Weights of a small GPT-style language model, trained from scratch on English Wikipedia.
Size: 9 layers, 8 heads of 64, 45.2M parameters.
Architecture: LayerNorm before each block, learned positions, no biases in attention or MLP, tied embeddings.
Training: a variant of SOAP for these matrices, 518M tokens.
Each number is 128 + 24 x the weight over its row's rms, rounded and kept within 0 to 255. Layers, rows and columns count from 0. The size above them is the row's rms in percent of the matrix's.

# layer 4 attention query, 512x512, rms 0.0848, rows 0-63, columns 224-255
size [ 90  83  84  85  88  89  89  89  85  90  85  85  83  86  84  83  81  85  86  86  89  88  90  81  83  82  82  88  85  86  91  85  86  93  83  92  86  89  87  87  91  89  83  84  82  87  88  88  89  91  88  87  89  87  89  89  84  90  89  85  86  88  84  82]
[[136 120 135 123 100 145 151 155 162 108 123 107 125 133  99 105 162 119 150 125 141 117 146  95 129 121 123 129 116  99 150 100]
 [126 129 135 102 137 148 109 117 132  96  98 136 130 149 143 143 106 110 154 160 129 154 170 106 105  98 131 125 141 124 132 122]
 [116 119 125 131 128 147  94 147 112 134  87 160 130 175 187 156 126 102 151 162 111 134  86 142 120 144 126 122 114  72 141 126]
 [ 99 158 137 149 165 137 105 167 100 106 134 148 122 139 158 141 137 164 120 123 156  92  89  90 131  89 106 121 109 155 120  87]
 [130 132 103 112 149 101 120 171 148 121 111 155  90 121 122 142 122 113 124 121 108  88 129  71 117 127 131 150 101 143 158  72]
 [151 100 156 204 163 101 132 138 136 174 169 117 113 143 162 180 163 137 153 133 125 157  93 109 170  75 147 147 152 130 112 163]
 [121 111 120 129 118 134 146 143  77 113 145 143 125 158 121 110 139  85 147 107 124 137 109 140  82 108 131 130 128 129 110 109]
 [117 132 149 166 173 160  98 125 171 118 105 134 133 159 121 102  95 152  74 112 115 169 134 136 101  98 119 139 150  81 131 106]
 [103 143  96 110 126 154 151 130 100  88 105 161 130 143 131 160 112  86 153 137 168 136 149 141  73 157 139 100 167 143 124  85]
 [111 107 116 166 102 125 119 178 145 112 141 129 125 122 105 131  86 131 116 140 107 132 157 140 124 135 134 139  91 124 126  42]
 [138 116 125 173 144 159 120  80 118 134 142 152 144 116 133 137 120 145 139 155 118 131  92 118  83 177 122 132  76 121 131 112]
 [118  82 142 136 175  95 173 124 143 135 131 112 110 118 148  90 116 151 127  84  93 170  58 115 127  99 153 130 125 134 166 159]
 [124 147 129 116 169 159 134 185 146 149 122 116 153  82 127  66 115 140 118 129 154  83 148 164 133 101 125  82 104  88 146 149]
 [129  78 129 119 173 155 124 130 125  99 162 100 148 165 113 134 130 144 186 105 103 103 151 143  58 157  94  83 120 176 123 107]
 [126 102 122 146 115 151 119 128 131 132 154 157 149 167 142 150  87 135  83 110 128  82 125 122 135 101 114 160 119  92 120 126]
 [128 143  92  70 139 124 166  61  79 116 131 104  87 139 124 185  99 159 124 117 175 137 170 156 158 143 150 150 119 116 118 134]
 [109  91 131 155 133 123 115 149 168 105  92  94 134 120 116 147 162 145  92 181 115 120 148  83 130 101 142 135  98 111 112  99]
 [118 167  97 108 166 150 142 147 143 144 144 143 125 131  96  94 106 110 141 124 158 150 145 118 165 117 136 135 157 145 162 137]
 [123 107 133 143 147 147 126 113 135 113 127 146 103 163 159 154 149 100 121 132 142 139 154 174 109 146 139 141 109 137 121 160]
 [156 105 120 141 134  66 110 157 136 104 150 118 171 170 100 103 141 116 143  99 144  88 127 110 134 131 107  92 126 106 135 104]
 [145 153 141 140 139 142 167 126 103 126 113 140 119 135 170  97 132 120 134  64 181 108 132 124  87 132 136 139 132 128 107 154]
 [ 98 110 138 115 137 137 106 146  98 158 124 139 135 138  79 115  74 108 113 156  81 113 110 141 166 153 156 167  96 121 151 175]
 [137 137 123 173 150 183 144 163 128 159 142 123 131 123 158 178 138 150 154 111 131 166 121 110 111 121 127 129  86 112 112  89]
 [109 167 120 112 133 120 124 115 139 141 142  89 155 122 113  78 127 108 126 147 124 140 151 167 153 170 114 117  87 109 134 130]
 [137 122 132 124 147 113 125 109 151 135 103 131 134 129 139 134  98 161 136 117 144 140  88 137 148 102 143 110 128  97 163 168]
 [153 166 116 164 199 107 124 116 124 144 162 149 150 132  91  96 188 128 148 129 145 134 147 180 148  98  85 128 131 150 155 136]
 [108 127 102 141 112  92 145 138 115 122 129 116 143 162 153 130 106 148  94 143 144 109 155 141 125 128 157  69 115 143 124 164]
 [125 138 150 149 131 151 117 155 119 129 125 112 110 161 126 146 150 114 107 109  99 129 142 152 182 157 127 118 196 151 107 130]
 [135 139  81  86 108 128 162 144 156 105  98 155  93 149 179 137 134 119 101 116 141 117  89  84 105 167 135 135 125 151 120 129]
 [106 108  92 127 142 161 103 136  98 155 136 124 128 130 104 167 154 177 174 121 127 104 150 128 131 115 131  63 105 104 147 132]
 [105 166 133 145  99 107 168 127 131 112 134 171 138 117 129 136  91 114 131 147 138 147 101 140 148 136 141 102  98 135 163 141]
 [127 147 118 122 142 150 143 140 177 133 149 132 124 100 109 189 103 120 133 147 131 129 174 116 100 137 137 138 178 108 101 124]
 [104 120 135 128 145 107 159 116 144 162 126 153 155 152 138 138 134 112 134 165 148  97 111 121 120 113 125 144 116 105 138 126]
 [103 142 114 153 129 113 124 151 133 141 132 101 139 112 151 170 151 111 121 135 119 161  86 128 126 100 139 159 138 101 138 174]
 [123 157 112 154  94 120 122 156 116 125 111 138  77 168 138 144 109 103 146 155 110 141 128 110 126 114 153 137 123 120 122 103]
 [114 116 151 122 138 138 147 100  61 135 111 127 119 177 148 131 124 120 142  92 130 176 132 152 110  80  52 105 207  92  96 142]
 [156 130 135 140 114  49 113  94 181 132 122 126 131 140 105 147 115 139 147 113 132 118 109 152 171 163 144 107 151 137 148 113]
 [110 117 152 106 124 156 125 136 144  87 116 101 128  74 108 164  87 115 113  91 121 148 138 129 146 104 167  81 136 131 190 137]
 [127 108 132 108 133 168  90 155 148 113 142 152  86 160 121 109 101 106 145 153 140 110 144 141 137 112 126 187 128 137  97 119]
 [117 152 159 100 141 126 125  97 129 120 154 122 170 138 138 170 120 118 115 118 120  93 104 125  80 148 147 122 151 119 173 135]
 [ 93 155 147 134 129 157 108 134 107 108 114 169 134 112 124 147 119 160 119 154 132 112 120 182 135 142 153 110 108  94 116 129]
 [112 141  86 130 131 108 177 175 118 126 132 132 119 121 140 121 142 162 115 118  90 140 108 125 127 121 127  97 153 149 112 123]
 [112 115 135 107 142 128 130 119 131 162 132 143 140  98 131 134 124 129 131 111 177 103 152 171 143 144 137 116 151 135 111 116]
 [131 117 135 161 118 126 120 137 154 168 119 145 166 121 123 106 108 131 164 144 100 110  91 170 125 156 141  86 119 150 119 105]
 [137 160 124 128 108 118 124 142 113 137 117  95 127 137 168  93 145 171 118 139 114 128  75 160 135  98 129 152 124 150 106  99]
 [144 155 168  82 137 155 123 108 146 133 136 151 120  94 176  57 148 100 160  80 115  86 111 115 161  93 136 181 145 143 102  95]
 [130 143 111 117 147 103 172 137 127  77 167 152 153 147 121 172 121 154  62 147 123 186  96 143  96 135 125  95 121 154 148 123]
 [154 151 120  92 126 105 148 109 123  89  80 147 161 115 104 116 124 138  99  92 147 129 158 146 147 168 114 158 115 108 141 103]
 [125 102 105 120 138 100 113 149 160 175 139 147 170 130 121 104 144 122 162  97 119 104 122 120 128 118 127 114 113 118 132 113]
 [119 120 116 115 168 154  61 119 119 161 183 117 136 154  98 100 128 144 132  94 114 143 136 173 150 126 107  81 159  87 129 163]
 [189 126  95 125 179 103 147 138 114 121 103 109 206 171 140 116 161 122 115 110 112 121 157 149 142 126 120 164 125 172 128 134]
 [172 119  97 142 117 137 124 158  91 162 131 168 154 126  77 127 138 139  98 194 153 127 134 131 107 131 157 119 123 124 168 111]
 [133 111 102 135 148 132 150 148 104  87 134 123 106 125 147  96 144 174 128 137 117 110 125 136 102 135  91 132 188 133 100  98]
 [ 97  99 118 154 159 172 136 113  82 112 129 146 115 115 140 121 110 110 156 143 105  91 142 134 129 134 129 160 138  98 116 160]
 [112 142 120 145 107 116 101 119 147 163 123 126 123 138 119 123 143 141 160 163 125 141 161 149 123 141 129  94 150 126 119 121]
 [194 142 113 101 153  98 162 139 160 131 136 128  92 108 156 125 118  91 129  83 158  91 106 146  94 129 139 135 148 130  97 108]
 [188 104  88 157 103 117 121 117 162 115 153 132 116  80 105 127 127 110 128 163 158 144 133 136 144 105 160 173 120 104 138 138]
 [147 143  90 111 114 120 125 167 149 152 128  71 100 159 107 175 133 104 140 131  89 144 154  96  83 130 109 160 161 126 113 155]
 [125 155  77 118 157 109 130 145 113 140 126 137 114 139 130 120 167 163 118 116  80 146 127 155 121 139 152 118 126 130 155  94]
 [143 113  85 164 159 169 128 152 103 103 158 110 121 139 136 126 116 138 108 139 119 132 126 143 141 100  96 103 135 123 163 142]
 [ 91 124 174 111  96 135 124 152 101 154 118 146 148 109  96 110 116 127 181 139 142 133 175 108 102 101 107 166 116 167 142 158]
 [101 101 143 104  96 143 105 128  67 162 160 115 123 101 109 134 118  76  80 154 147 140 143 111  85 130 154 124 126 115 122 139]
 [151 188 113 161 135  96  94  99 165 125 159 147 141 119 121 103 121 119 146  92  75 131 136 107 130 129 126 169  85 154 123  94]
 [176 133 136 142 123 124 121  85 121 127 111 136  95 124 134 126 123 127 127 129 129 149 141 144 146 110 115 112 134 101 109 103]]
# layer 4 attention key, 512x512, rms 0.0817, rows 0-63, columns 224-255
size [ 95  90  94  91  92  98  98  95  87  96  88  90  90  92  91  86  90  91  94  91  95  96  95  87  88  90  86  90  90  99  97  89  93  92  90  95  92  92  92  89  93  91  85  91  90  93  92  91  94  91  99  94  99  93  92  97  90  93  97  95  88  92  91  92]
[[157 151 141 116  97 160 151 153 136 139 136  88 171 118 128 102 148 160 122 120 161 123 105  87 138 125 145 119 163 100 132 128]
 [111 100 107 107  83 144 102 162 142 139  94 137 124 133 145 121 137 129 136 137 109 128  99 123 176 121 122 101 150 142 132 108]
 [ 78  91 105  90 120  96 117 111 142 124 146 142  99 150 107 147 131  88 103 182 128 157  52 107 147 139 136 162 137 120 110 113]
 [110 134  94 132 136 159  93 170 143 100 119 135 139 111 125 126 132 116 147 157 157  87 106 115 115 120 127 125 149 153 146  70]
 [113  75 106 121 136  84 157 149 131 128 136 136 108 125 114 157  84 112 136 141 125  83 151 131 126 130 147 113 138 112 122  90]
 [186 117 125 166 167 130 159 133 119 143 167  90 134 131 115 118 164  74 129 101 138 129 162 115 131 117 118 137 134 104 105 147]
 [115 106 107 131 125 183 130 109 101 148 134 149 131 146 175  95 145 130 119 124 105 122  88 134 106 112 166 164 119 136 166 134]
 [151 142 130 109 159  99 155 189 117 148  91 107 139 144 106 103 123 185 139 101 118 124  64 147  92 121 147 176 124 125 113 106]
 [ 94 103 131 128 116 159 141  88 148 111 105 139 190 142  92 115 123 108 113 143 134 132 101 111 117 157 122 122 188 128  87  95]
 [106 138 124 105 140  81 126 141 151 123 146 109 128 137 113 130 105 118  99 106 125 144 191 124 111 133 129 104 139 140 133  95]
 [121  96  83 117 159 129 114 120 141 149 116 103 124 117 102  80 120 129 136 127 126 134  73 144 102 156 141 115 142 150 124 123]
 [114  98 177  99 112 140 121 116 119 130 110  97 101 119 113 124 109 158 117 158  78 114 168 122 140  94 168 115 115 134 160 159]
 [148 153 126 140 129 113 153  96 108  80 133 130 140 122 131  81 136 185 149  84 120 131 178 110 123  74 113 125 121 137 101 119]
 [138 123 162 140 136 151 105 130 115 146 165 127 125 186 166 133 141 138 159 127 113 127 120 149  51 156  93  95 140 135 113 147]
 [151 113 151 106 130 134 126 157  89 144 160 140 142 103 138 144  93 111 153 174 136 100 151 113 127  81 152 143 124 118 137 136]
 [150 110 113  75 128 166 156 122 120 129 139 146 121 115 129 110  97 112 153 139 121  71 160 151 150  86 122 136 115 116 131 138]
 [130 103 110 128 149 137 113 168 155 114 104 118 142 133 122 146 161 160 117 118  82 123 154 110 120  94 172 162 119 126  86 104]
 [112  88 106 121 137 193 139 101 121 141 132 159 125 101 116  83 121  72 158 135 114 168 134 147 129 168 124 154 143 181 147 148]
 [152 123 147 130 119 156  97 115 163 159 128 124 128 126 122 132 182 103 141 140 127 127  94  99 117 130 141  86 146  98 146 176]
 [149 163 121 101 125 165 121 107 132 120 144 125 145 111 137  93 119 112 123 120 126 115 148 135 170 156 132 104 121 119 152 150]
 [127 111 106 144  84 100 151 114  58 116 116 147 154 155 120  86 127 144 150 124 140 135 139 147 111 109 106 109 123 105  78 137]
 [105 107 161 109 163 151 156 108 105 145 132 117 105 136 125 164  94 126 123 140 142 131 169 156 120 155 153 135 105 104 158 104]
 [114 111 106 127 116 108 135 135 142 141  96  84 116 120 134 115 100 141 140  70 134 116 106 101  93 134 157 154 124 125 125 141]
 [ 87 155 120 182 117 168 134 103 120 126 129 142  67 115 180 104 150 115 158 128 152 138  94 157 104 116 163 133  69 116 115 144]
 [153 107 121 168 138 129 126 151 140 129  91 135 147 127 103 108 137 118 160 130 176 135 100 143 136 105 134 112  86 127 141 146]
 [185  98 162 149 149 108 133 130 125 107 129 126 157  94  97 119 171  93 141 119 133 139 119 113 110 140 150 129 113 107 117 101]
 [123 145 117 175 116 118 134 122 128 123 116 128 101 146 127 149 101 110  68  99 163  62 137 182 123 104 134 160 148  69  97 157]
 [103 118  86 149 118 150 154 137 105 125  98 137 140 127 158 133 116  75 150 120 158 139 151 145  90 174 114 142 136 121 159 137]
 [171 138 110 109 144 104 129 125 105 127 116 160 104 134  90 157 143 133 104 148 132 147 130 120  91 143 133 106 149 145  88 117]
 [118 127  86 129 101 109 120 157 103 106  99 113 131 156 114 143 117 144 133 127 145  83 141 156 102 153 152  86 137 127  82 103]
 [151 150 199  71  87 137 152 140 111 140 120 143 125 109 110 106 120 135 123 124 123 171 127 127 109 181 113  86 132 165 139 148]
 [139 130 155 109 139 135 131 114 190 159 194 119 119 119 138 164 121 110 108 144 141 173 188 158  80 130 162 132 154 161  92 105]
 [101 119 141 101 149 104 107 160 141 118 127 183 143 115 138 152 106 147  99 122 113 104 120 104 161 106 125 111 149 125 141 119]
 [102 113 121 125 137  81 164 127 140 132 133 158 130  91 106 130 146 130 145 145 140 151  74 135 140 131 120 158 125 103 120 194]
 [150 142  79 160  69 123 124 159 125 149  90 127 119 128 143 153 110 123 152 109 114 144 116 120 128  82 140 128 205 122 101 108]
 [170 106 117 131 125 100 148  84  88 107 112  79  98 115 149 182 124  99 127 108 111 131 167 128 134 146 145  91 164 128 131 139]
 [116 133 139  95 138 154 136 155 174 115 161 121 140 103 111 171  93  86 112 148 129 148 110  95 107  88 143 121  89 140 121 145]
 [132 133 124 103  97 122 114 116 129  72 163 134 125 102 113 153 132 160 104 151 134 114 105 108 159 112 100 130 123 109 142 119]
 [154 117 158 182 129 129  85 114 121  90 137 125 129 129 129 152 141 149 123 136 116 182 133 171 152 114 128 123 116 143  90 111]
 [157 131 131 122 164 127 127 134 172 128 108 124 163 146 167 172  87 129 105 101 166  78 107 134 110 124 124 126 124  94 163 140]
 [114 122 118 147 136 162 145 162 118 158 114 186 154 109 132 147 159 146 121 139 131 145 114 173 137  84 156  96 102 146 101 170]
 [145 137 118 159 104 133 108 157 168 144 116 100 110 103 183 122 149  83  64 143 115 142 150 120 136 100 120 167 142 136 131 131]
 [122 104 120 141 173 122  93  98  85 151 127 116 134  88 164 115 117  73 122 114 122 155 137 138 127 125 160 141  88 126 119 129]
 [129 119 119 126  72  98 118 177 146 126 147 189 170 163 100 110  97 115  99 145 106 120 140 112 116 130 148 130 119  94 137 126]
 [166 133 122 119 111  85  85 148 118 139 119  85  84 103 107 124 137 105 148 114 129 127  84 131 109 119 144 162 176 112 106  84]
 [125 199 107 145 162 144 146 103  95 122 133 107 145  87 118  97 150 115 126  93 117 132 135 128 129 157 164 115 126 101 150 129]
 [135 102 149 105 119 116 154  99 101  81  89 119 162 145 154 116 164 125 135 156 128 130 122 147 124 109 133 157 192 135  88 156]
 [144 128 174 108 148 137 130 149 104  90 109 107 173 141 133 109  86 150  75 161 123 154 134 132 116 120 130 121  87 151  97 119]
 [129 108 138 150 109 116 123 161  98 185  85 131 129 106 119 104 128 121 120 123 156 145  95 139 143 167 117 155 156  89 130  96]
 [145 126 146 138 153  91 125  99 113 122 102 123 120 135 134 157 129 156 114  74 138 153 147 108 125 188 145 112 107 138 148 180]
 [145 108 114 131 132 136 146 122 124 116 130  92 166 130 117 160 137 131 119  87 142 178 152 106 132 121 119 126 175 155 158 143]
 [142 105 143 170 147  88 117 117 103  98  85 143  84 130 142 140  96 101  93 133 142 130 166 145 121 123 128 111 114 143 180 147]
 [121 131 117 134 115  98 169 122 116 161 113 147  94 110 157  93 120 187 117 142 126 166 109 105 178 153  90 149 110 142 151 124]
 [122 145 116 142 147 133 117 146  97 110 193 120 128 128 133 170  86  92 126 123 146 125 207 137 128 186 153 169 136 116 163 132]
 [124 157 119  84 135 122 117 127 111  93 117 126 129 108 159 123 148 139 131 150 119  98  99 113 151 142 101  96 139 127  91 100]
 [111 124  82 133 109 133 143 165 165 109 113 103 129 122 149 145 114 127 130 140 106 145 109 116  93 141 164  90 139 158 106  98]
 [143 116 121 143 118 101 107 114 145 123 123 142 118 116 139 141 119 120 132 117 118 167 150 145 129 157 172 154 114 107 141 122]
 [104 138 106 125 100 134  90 141 141 174 139 134  98 123  94 139 138 151 150 111  94 120 185 116  96 143 109 157 150 122 119 117]
 [165 115 139 109 131 118 152 119 100 115 139 113 120 151 101 113 157 144 142 164 168  90 165 162 127 152 102 149 129 129 135 114]
 [166 108  79 131 176 100 129 139 149 103 123 127 120 155 140 147 122 148 137 160 147 118 128 114 118 146 127 117 123 156 185 135]
 [ 64 142 152 117 148 122 123 134 126 126 125 126 119  73  98 104 118 124 135 110 137 100 156  82 123 128 118 142 145 136  84 163]
 [121 125 102 124 141 103 150 111 140 113 109 128 141 113 122 126  92  81 134 125 109 109 168 126 113 126  98  80 176 100 128 101]
 [162 196  95 110  85 120 121 139 152 125 135 108 143 105 107 140  80 118 115 108  98 146 124 155 139 121 129 115 133 135 134 145]
 [121 136  84  97 124 163 144  83 143 125  78 184 165 147 103 113 140 139 123 123 104 176 108 160 143 138 129 115 124 159 135 123]]
# layer 4 attention value, 512x512, rms 0.0854, rows 0-35, columns 224-255
size [ 81  82  82  81  79  80  80  80  74  84  79  87  82  77  80  79  76  86  78  82  79  83  86  78  85  78  79  82  82  82  80  78  74  85  81  85]
[[ 96 103 116 119 139 120 137 132 103 136 134 125 183 148 117  97 101 102 119 139  97 135 111 109 171 115 128 120 127 117  98 123]
 [111 112 129 134 145  82 147 131  71 114 106 112 130 189 144 135 126 116 130 168 170 105 126 107 133 122 109 128  94 134 148 139]
 [156 177 118 156 107 141 119 101 181 116  95 128 144 148 101 137 150 137  99 127  98  75 126 143 130 121 164 112 111 130 102 104]
 [122 133  67  68  94 130 145 118 122  80 142 119 124 155  97 167 174 171 124 113 122 123 104 130 149 144 169 136 138 147 114 166]
 [100 118  84 159 186 147 108 144 164 135 122 124 144 110 122 109 136 108 105 135 143 168  85 108 106  79 149 133 146 129 162 148]
 [143 147 120 147 124 130 165 112 171  90 139 122 109 118 162 146 152 135 147  92 134 116 152 138  97 139 149 122 151 105 154 123]
 [181 137 143  85 107 144 171 130 145 164 111 106 159 148 115 104 147 173 131 133 114 105 105  96 109 138 107 139 155 146 114 139]
 [102 114  75 136  95 123 182 128 134 119 152 136 130 141 143  86 174 150 125 135 114 119 130 131 109 161 129 123 132 138 137 111]
 [142 168 106 126 158 121 131 136 109 130  90 148 127 174 151 108 102 110 182 147 158  87 145 110 161 144 144  98 121 107 151 136]
 [130 157 122 177 132 123 144 174 140 113  93 104 109 165 115 155 124 137 122 147 101 110 167  52 166 122  94 127 118 157 119 142]
 [136 116 115 122 111  65 104 120 149 124 138 189 139 131 133 132 157  95 148 166 182 108 154 116 114 106 162 142 121 135 150 107]
 [172 142 142  99  88  91 106 129 127 158 146 122 103  78 130 115 122 110 146 141  91 105 151 148 139 125 105  94 122 135 110  48]
 [162 142 137 138 110 105 126 106 160 152 170  89 116  73 117 133 144 111 151 144  94 101 123 156 120 120 114 115 173 138  96 156]
 [108 113 139 137 108 138 109 153 118 102 163 148 164  92 140 109  96 147 119 110 116 142 132 149 136 126 136 140 105 139 114 127]
 [ 85 175 126 140 136 125 157 122 124 108 116 126 117 143 134 136 164 114 146 148 125 144 138 141 132 109 116 106 144 126 118 141]
 [129 143 121 146 140 120 168 130 126 132 118 104 114 102 146 124 134 147  87 131 138 171  94 143 122 129 121 137 126 126 115 126]
 [142 137 118 120 116 119 110 113 131 131  77 121 128 123 129 139 123 113 108 168 120 135 140 104 154 156 141 137 129  89 115 156]
 [131  97 130 120 107 134 125 124  95 112 123 137 148 131 151 169 114  98 107 145  66 124 129 118 110 124 122  84 140 148  99 122]
 [158 135 157 168 107  93 118 129 131  94 108 112 103 115 175 127 143 151 113 132 109 170  75 113 134 157 156 113 141 134 137 143]
 [128 172 127 142 122 137 107 152 120 150  91 128 137 167 140 132  56 104  87 129 152 163 150 164 121 119 129 142 102 118 127 145]
 [174 162  85 173 118 140 105 129 126 144 123 132  91 136 136 117 154 124 162 113 151 142 102 129  93 137  93 103 112 137 150 194]
 [ 80 103 109 135 123 128 163 150 116 105 198 104  82 161 158 136 119 106 106 113  93 112 139 193 130 136 126  91 146 124 159 114]
 [134 140 117 133 115 147 119 104 134 161 118 103 119 113 121 155 111  77 131 102 159 136 107 101 118 105 120 144 113 153 118 154]
 [146 129 163 120  96 148  99 118 116 138 118 148 124 128 111 150 109 111 119 116 126  98  99 140  76 107 144 140 132 124 101 107]
 [129 161 105 127 111 119 151  91 140 126 104  81 125 168 136 100 148 121 149 152 132 116 118  88 154  80 122 126 142 141 102 113]
 [112 102 170 102 138 124 159 144 121 125 118 109 104 135 104 142 148 125 110 116 113 131 138 143 100 117 109 150 114 122 178  55]
 [140 115 123 122  96  76  85 106  82 106 107 155 163  75 151 120 139 123  83 143 100 172 141 132 161 106 153 105  76 160 115  83]
 [114  69  82 112 136 111 138 143 129 120 150  89 121 139 132 128 140 138 109 145 121 186  99 132  94 124 103 157 151 151 153 116]
 [140  95 154 113 115 112  71 115 128 121 118 111 140 116 160 113  84 122 149 133 155 122 132 114 118  90 134 142 119 105 164 108]
 [134 128 149 146 169 113 113 143 131  88 123 128 139 113 114 111 122 125 114 110  73 113 122 136  88 105 126  82 137  93  85 169]
 [140 175  94 111 130 148  95 140 102 137 112 155 156 129 151 140 107  82 146 139 136 148  77 175 189 142 160 127 119 130  87  91]
 [127 112 109  84 129 104 140 109 169 128  90 162 127 113 109 149 123 110 123 139 140 135 121 155 161 137 115 102 114 153  78  96]
 [126 139  98 143  94 109 149 115 118 129 157 131 108 119 170 150 148 134 124 132 167 137 105  92 113  89 155  89 157 121 141  98]
 [118 151 134 117 127 110  83 115 110  85 189 118 152 135 126 133 108 124 144 132 110  82 117 145 149 111 108 139 109 156 100 112]
 [101 150 124 119 153 126 124 100 150  85  94 124 124 169 140 160 126 132 101 112  89  78 161 137 157 150 116 108 148 103 154 156]
 [137 145 111 160 137 122 127 125 107 127 139 166 129  78 149 142 124  79 132 159 156 168 160 141 154 131 128 149 156 146 118 114]]
# layer 4 attention output (transposed), 512x512, rms 0.0753, rows 0-35, columns 224-255
size [ 95  95  98  97  95  98  98  98  89 101 100  97  96  95  97  94  96  92  94  94  94 100  93  98 100  96  93  99  98  93  95  96  92  98  96 102]
[[140 161 131  99 111 105  97 119 120  99 110 135 126 125 143 162 148 164 119  81 105 120  93 144  98 193 156 125 139 138 177  99]
 [115 146 154  98 127 158 101 124 172 128 123 102 143 103 104 163 153 176 189  99 131 124 125 125 119 110 139 138 152 153 132 109]
 [142  77 171  96 108 110 137 147 114 149 194 123  81 118 149 100 121 119 169 122 162 141 100 111 126 120 123 144 127 110 128 138]
 [164 137 131 178 151 122 109 153 137 135 148 134 105  86 142 126  83 107 139 156 133 139 157  97  97 107 122  98 125 114 134  84]
 [170 115 130 116 127 102 152 121 101 140 171 121 153 138 142 128 153 111 173 158 139 134 176 117 134 125 119 155 101 124 109 109]
 [114 123 128  86 147 128 115 109 100 137 125 149 129 114  96 103 133  95 108 128 153 116 141 149 136 134 141 136 132 147 114 139]
 [ 78 123 130 113 139 124 112  94 106 132 114 135 114 139 146 142 117  82 147 120 166 134 140 161 145 101 139  97 103 103 141 116]
 [162 134 177 136 152 143  74 125 106  84  94 113 153  93 107 144 103  77 156 140 189 139 126 137 168 114 133 101 133 128 131 144]
 [ 87  91 149 105 109 150 128 164 144 135 107  84 139  96  83 161 146 164  96 133  76 145 126 161 136 153 164 160 133 145 137 137]
 [105 136 132  94 128 131 180  52  93 119 143 128 151  61 132 110 124 110 141 103 111 154  81 169  74 169 131 122 167 121 131 143]
 [156 138 115 144 150 166 108 100  98 141 123  96 111  92 106 148 115 152 123  92  91 156  94 101 152 138  88 124 110 151  73 153]
 [ 89 130  83  93 141 153 146 181 136 127 106 119 160 194 112 136 162 134 127 112 160 143 116 108  70 119 147 156 159 102 131 186]
 [123 126 102 101 165 148 142 133 118 124 125 149 115 148 125 101 102 133 107 117 134 155 151  92 161  68 130 144  94 133 121 137]
 [131 143 114 168 147 128 139 112 179 131 153 111  83 159 114  96 172 126 139 119 140 122 120  98 128 117 102 116 165 152 132 145]
 [178 122 104 116 153 128 107 113 180 144 149 104 145 126 130 128 122 181 103 149  99 120 157 127 137 121 145 118  86 147 176 137]
 [138 113 135 133 154 110  90 127 159 129 115 149 137 148 114  90 102 100 145 126 118  98 135 102 133 125 138  97 125 127 172 114]
 [123 139 105 149 131 146 148 142 118 144 155  86 147 154 160 107 136 160 139 107 123  76  88 142  93 110 124 132 134 154 147 159]
 [127 160  99 126 148 122 145 176 146 147 165 101  90  90  68 111 105 139 130 145 159 128 107 102 146 168 134 128 162 132 144 125]
 [109 107 126 115 109 167 139 120 128 177 109 106 148 134 125 123 129 126 121 128 165 102 154 114 132 106 138 136 103 154 143 127]
 [134  96  94 162 140 120 139 126 171 112 144 115 105 135 149 151 174 174  97  91 108 130  63  78 120 114 135 139 122 129 113 150]
 [ 78 101 160  75 113  86 131 126 103 145 117 114 114 120 107 127 106 104 122 129 106 137 136 142 130 126 136 151 147 115 116  93]
 [173 128 127 108 157 135  75 126 122 146 113 142 129 105 137 131 117 142 126 149 136 175 159  92 129 128 169 156 120 102 139 120]
 [134 151 127 112 120 144 122 137 152 102 130 107 137 146 100 121 116 157  92 164 113 119 137 174 135 142 150 123 141  88 143 121]
 [105 133 118 136 139 122 146 140 151 136 137 145 127 135 188  91 140 126 151 141 142 150 141 133 165 144  84 114 136 136 176 125]
 [101 107 105 110  96 127  71 162 107 121 142 173 131  94 161 136 151 149 107 135 123 110 105 167 123 168 128 122 115 127 157 133]
 [142 143  83 129 113 129 134  95 144 115 137 125 136 119 173 115  82 141 134 121 119 132 108 102 160 126 121 120 162 145 119 172]
 [148 117 173 123 134 134 139 142 175 174 116 109  93 190  82 150  79 151 155  89 128 120 116 139 111 145 143 166 152 140  98 141]
 [138 163 141 124 107 126 129 129 112 167  88 138 116 128 148 121  90 154 138 125 106  95 143 154 134 172 155  99 100 158 145 172]
 [105 165 104 106 131 129 155 109 138 140 148 123 126 126 123 185 163 143  82 155 166 143  82 151 134 176 119 120 141 148 102 132]
 [141 111 106 126  70 115 146 126 137 134 137 168  91 130 146 141 126 118 124 120 150 159 127  98 178 142 144 157  85 118 157  95]
 [110 105 130 164  84  95 119 109 158 132 115 111 137 137 101 135  97 140  94 136 125  79 144 108 103 122 139 166 108  85 161 121]
 [100 129 161 164 135 167 124 184 118 160 144 127 127 141 126 145 121 101 143 102 103 140 132 103 127  82 150 139 133 112 165 107]
 [121 138 137 145 130 129 114 144 120 149 114 130 140 119 102 109  99 141 157 137  79 161 124 159 125 102  91 160 119 101 147 177]
 [119 110 124 105 111 128 182 129 145 150  97 126 174  92 119 110 112 107 108 112 141 157 130  90  91 171 116 131 138 128 141 118]
 [153 126 149 142 136 102 155 153 113 145 123 137 134 129 155 130 125 143 138 129 120 173 136 125 133 106 129 144 116 118 107 118]
 [107 121 133 123 142 131 119 125 149 164 124  95 115 134  99  95 131 129 121 120 123 132 116 110 101 115  92 105 117 132 152  99]]